config.yaml
n_layer: 15
d_model: 256
n_head: 6
n_kv_head: 1
head_dim: 32
d_mlp: 704
vocab_size: 2198
activation: "swiglu"
norm: "rmsnorm"
norm_place: "pre"
norm_eps: 1e-06
positions: "rope"
rope_base: 10000.0
rope_fraction: 1.0
qk_norm: false
attn_scale: 0.177
bias: "none"
tie_embeddings: false
parallel_block: false
init: "uniform"
init_std_qkv: 0.0239
init_std_o: 0.00436
init_std_up: 0.0239
init_std_down: 0.00436
optimizer: "muon_variant"
lr: 0.00167
lr_mult_up: 1.0
lr_mult_down: 3.0
beta1: 0.9
lr_head: 0.00115
grad_clip: 1.0
warmup_steps: 200
schedule: "wsd"
decay_fraction: 0.766
decay_shape: "pow"
final_lr_fraction: 0.0
batch_tokens: [8192, 16384, 24576]
seq_len: 256
doc_mask: true
train_tokens: 181900000
steps: 11126
dataset: "wikipedia_en"
Each number is 128 + 24 x the weight over its row's rms, rounded and kept within 0 to 255. Layers, rows and columns count from 0. Numbers have three digits each. The size before them is the row's rms in percent of the matrix's.

# layer 9 MLP gate, 704x256, rms 0.0875, rows 673-703, columns 128-255
111:140148150070154117138138130132100124099110144164109125115110133148074141118086156122145139136134177138130134120112077142154117165150129137136159123123117148118142138066138085157117082129102130120133118159135156129142128141141154147170134121143115093107109133148154149112127107076110131137144137092153151089074113110159085137150107091125118110141107115119102121121124101103107149136125
102:103163124107166123134123152106138135106126183145148100137158124141130167131168172074090157164144171111148152148176157148116149166117139118138089112128120113134140144088152108151162063148155119111148149111108139131086158176117138120117083175164131112121142112151134123143146135139160124184118132137104152121117141134127076149111097114135116127134130137118148113123124144100156128123097
104:147094162105094126184132116165108153160188114117152097180100164123134117157146145128128119082117168131125110119131101095157131101139115117143139144133104101137086097159131124145125144145123115142155130141133137127124097149118089160107157142135111144121154169073152147166152108127120136132146132151118153129090139157129123122124096145109111093148101128145185140133136143120161138150120
101:181146138100116133148129134152142153079123089092097127144089122144119139124125125121099107123122167134143180122083116133134107121138117118152129080136122129111123146082178140144141156131045134105127172128104118113113102124129109123075155135178134152106126147144132154098147173177125102135152136184114120147117145146135156096099106167156113117187160091169130117097089140145172151083093
099:125158095106151141146111129161140142084114091081117118111141110157174130094117121114141083101128136117105135145152136108114135171140118126131126146118072128134113130147124132159121105178094106096123140128119113168146151117162124128105131108158099180093116144127176086140108098150130120138158157122096141145083104139099093123112136148152127130155104107105119064118158109145158102126124
102:111181133154149110116138116118136150112097143107112139169079112120098134149118139115116129120142162119161170136122137152097103114206138122135117144123131126169138130130140124146102120127107098135146145146122131165168129111120125130140100102142109141144160126169133140113100148141078123133130146115130113116076093133166118121137114111124138105100101167116123139152137101146133156109163
101:104115147091129136110120147100100133113115088104108144148142110148120120127119119123159130082117122115131117094169120140115129111115099107116154120133151128144097128141147135126083165117114126131138124123136154122179119132070164141140104150099120158121115123159153156152109157124122113127148111148112133116149153165155106130125114140081115181100131146142121133130142104106093101147149
092:136125133116148076119156181150129121088097126148118090087171101098083082106162111117139131098118078117093102086126108155100116102135087143152115089146143132121145120095127154141110145111149114136144143144116171101130173133149142110104127112153084154111133131118071137159162153144148113149105150129153130133137152138132080104099100141124127157162128151121131082108107099115193127107136
103:161106161138131134134112119122124085162136107114112131151120127156134099097098124125124106150123123109123086104088142104121142136139138141102133123173152085179108110093095150122095115096138134112173131134100107146153148149157136119169126171094158121136089087155165085081095138169125153085160102116141149140127163104075129141140136128121107158130131136105077100104112109146170128158143
103:103154128146086137132146157102129141096145131134090118176138122179130132147154126116138120147126140146105094150142145164132103158119098120112105138137163099090108128121138123136076099144142127093117160116113115162178140134123088097109103105091154136061099099119109137154157137113072158138139101177049130085123182141133177134154127147129147119111154139132141139120167152088151101156130
110:119087154162149111104130132087169157105097114120111126132143146143099094139154104152124117130099125136141143151152188103174163096139107112100098096117140159159102144143146132140184121095125152146142120116127136090146122126099138121133112086158114143114131104123088148140104117119096104120134104109178143146154120125121071120158132162057124143106084165132079074126062093091117106147100
091:169096158196114104144085103122114130111137114092141146096134148119150126152144124130079140164099081138138160109136126127099113114137147104125108095120153159094140119138138117145131142170172127086174085123117117133133153099139165165116071119142136133150092137106145128139162127131067124095095095131112179107138132132130126124140108179125129141097157150121124102133150110178129126136096
107:115105160142115134160128130110151172126106120124099073130164089167095129057110138118118152076145119113158137115154123122128158164119140093140181099146120157145110132097137130118069150154108137148146160148108120134164125147131098096143128148107127131070115125150143169101118153123129152097172122139118140107143146104138157086157141163144094123128158096110136109094129070119106140155174
094:132107131171139128111146133117096174128159130155108158070145107104179129112149121099126129106087151136105138147081111120147115176109099132119115114121113095154124129094134120125107127064121114107153074184124124151113142164162133113113082168103132140104082108158118138132135128111122137158136088124166168126122125114157095167127139133135104176161115151121114111149088154116122103118129
117:120090129118124129135154161133192114170128158132183124135129111168113129089123099149104140109118094138141141166138055092122079120153137131113089119126164132141124142106173162126158122119095168105130135102111132117130126160121121137106140158135149159086111142117152107087130134102135127128170102114129136154139126160077144108123132113141135103155145117104148130156111137112126138137082
099:100161176136179122109069127081134109133090143097162122129132126156108127140127145133137109100127097129143136082150134168149125132121153116130130091148131152122109111135127125108143103115159138134136111159128130105130118154133109149140104080140110152108108075107110115165143169124120125118112149113162093127127139097180079102113132130119125120097080136109161140139108130103111138124141
096:161150134155160156138142174129116115113119167141111123105097124133085122150122146142158112177147103095153147129151114146132087141117121111151103151091143125140148101109166121145143123106130138115127181115120109151125148195143126143204106139042123124118109111098126152151155147078099158125117090178135120120104084104102129162167156136136145103126086119172135100135179131133128128146130
102:148126150134116113118163143122164089133104151162126096159165126122079144114138101101087091126162181147111161160110117130116131122148102136134122090122102162167112125125126125098134149140097134120085097136101137110141098131125113150135111107122148137097133127111117140140166128149150154138121085121153085115157174137093085110114097109125138179150112125120156106148118103094134164139129
102:137089140146113130132133101099150137129133154105126069123136161158117100150164155055101115158147122108097131129134122101161101142156131094132126152169128122090120119117131168083117078103143143143147107180088139117144153152157143091093116122130150167150141123119126078082141113082122148134152123123164109095117126160116135134137140106135112127105124139136148144128107087138105119127164
096:174128169184126131130127168140132139078139130138114112135127096099143097116166121136142103120098130121123089089045140121125140115122111155125113079075108118161146134129146127083140161121142125164158117157134127097136116134125111140111154158121161129123121112138124117186123119154051114136114139100129160146143147106096095116143097150089092131136138120138094121122112105153160158151143
107:138096106127107081078107133153109130118147135107136104129131146118114107154118084082128117126107163149149119167149124115121120076097144122137089130159086152105118140129116123102134098091151132140163138104124141119157110094160127129122115105125134075093117133143118124098092101102162089132100102130142092152108115139138115146153068126113100122096114153106088109068094113123138104106131
101:117099118130161088087166147112129137121133091102100144145140143113108113160111128129093135086126133115134159165122135133158126128096053140119106152126103167155056139109113132092123143150167103128084119091100198109160101152107130122143098162188139134170138129125129101125160090160119173141129114132130157176102109125152133126172162115107099143119107103149140130137170160113121141149085
102:135130138157164148115093117116132140186141123166122100117152139143134146170137146147147145116150099112122139144139129093164106129146122115144116130163143122150146109153139078130187151136131087090117116150119099135134109161133091132146102117157129099167139099117128122134143078131117099092081111141141103120084131124092098091121114108113138128124138151113138125128105134101118160120157
090:108117104101088104151120133169143126151127148152135090184142111103097124117138125118162130162144108077084114135162138133063139115119143146125135131142074125125108194108112106089122129129113148103107102097129132144101101124132142114123159118094124117128150148152138089159140146098111138160162116098106112134142126173127152142126100108132128166139113102185090099086104138115098134137142
110:156100137154083140160117126144127109134089116163092099123125108136094116129106083108115096130137141094159174072137113122094158137131099150149092092094094154123085115056100157130092102177153139112149129096105124110121103111133109125168103109175172113156163140118100156173126135164123133128098110120141118145085154151132150132082153135082133129112095109162137110139134155114104098097119
100:119125134134132121113126116128151128154159108117133091166123167149112088118099115099104119110129198131119109137142146098130162118135098152082169138130140088157078149141125140140132143155103126125133149094105112130129117120114121073135122162153139103170116113106133123116111114148136153113126155171164121145165177130149103149095141120110082120065130124186151159136122105126095125132154
086:092138130140125103112117143138128082075085097142125089163162139093133132130097145106124112135114148141138103099090127137121132132180072079121095107116098058128143087097093092137117108128132102154142142111113145130167115153134142137152147152161098125086150149079166164140095137165131129127130068133107118128105124109125154087124135149141164164115142139107116104131110141127138087136088
092:140130149142114114179123130093136112124168160172105147137118132172119145131116115153181120156129162117129169138090135116107141110118141133123071106100124127093159102144115107135106139121138124115136105154138109100102128135159158092148159124143124168143138106122110154143111146114137172154135145110136167157119113111140179130121131148150117126167123141141155146165113111074181090134113
103:135101116143085138095181115195129144112118136165110149161128138137133119128108124172138132144150125092122124148149117118121117148120113104135124136150067092137157177152105127159129139127115114118152097158140141138133151121117149113158108174128173165077113131130143150104098127135156103136145149124121162134104176088107109125103094145120152145150132157117127126089117136168111120133143
098:105103119111151135097165136106082078104157120165121127116157100105104106144121154126172092143184127158107108089104106108125075150133112163141135118156117174112121125151121134067128112083129166121121120125124109160107146135113123163118117171114131090100116129102138127106123160127142138116119136097140106146120145113146113122108179095147148168122114135147092113146166169140119113136139
106:145154111130081152150103120149137083152119165125088122068148117125121181108158141128124144121118122154106128083143123168108089117145155105113154140136143120111164155090120128160126122138110116166120174128114104100145101150125123154137105148153086126133089107156100133123140125157147165144188134178103141183150181099125130145139150112141153138110156153104138154123116137138148164130105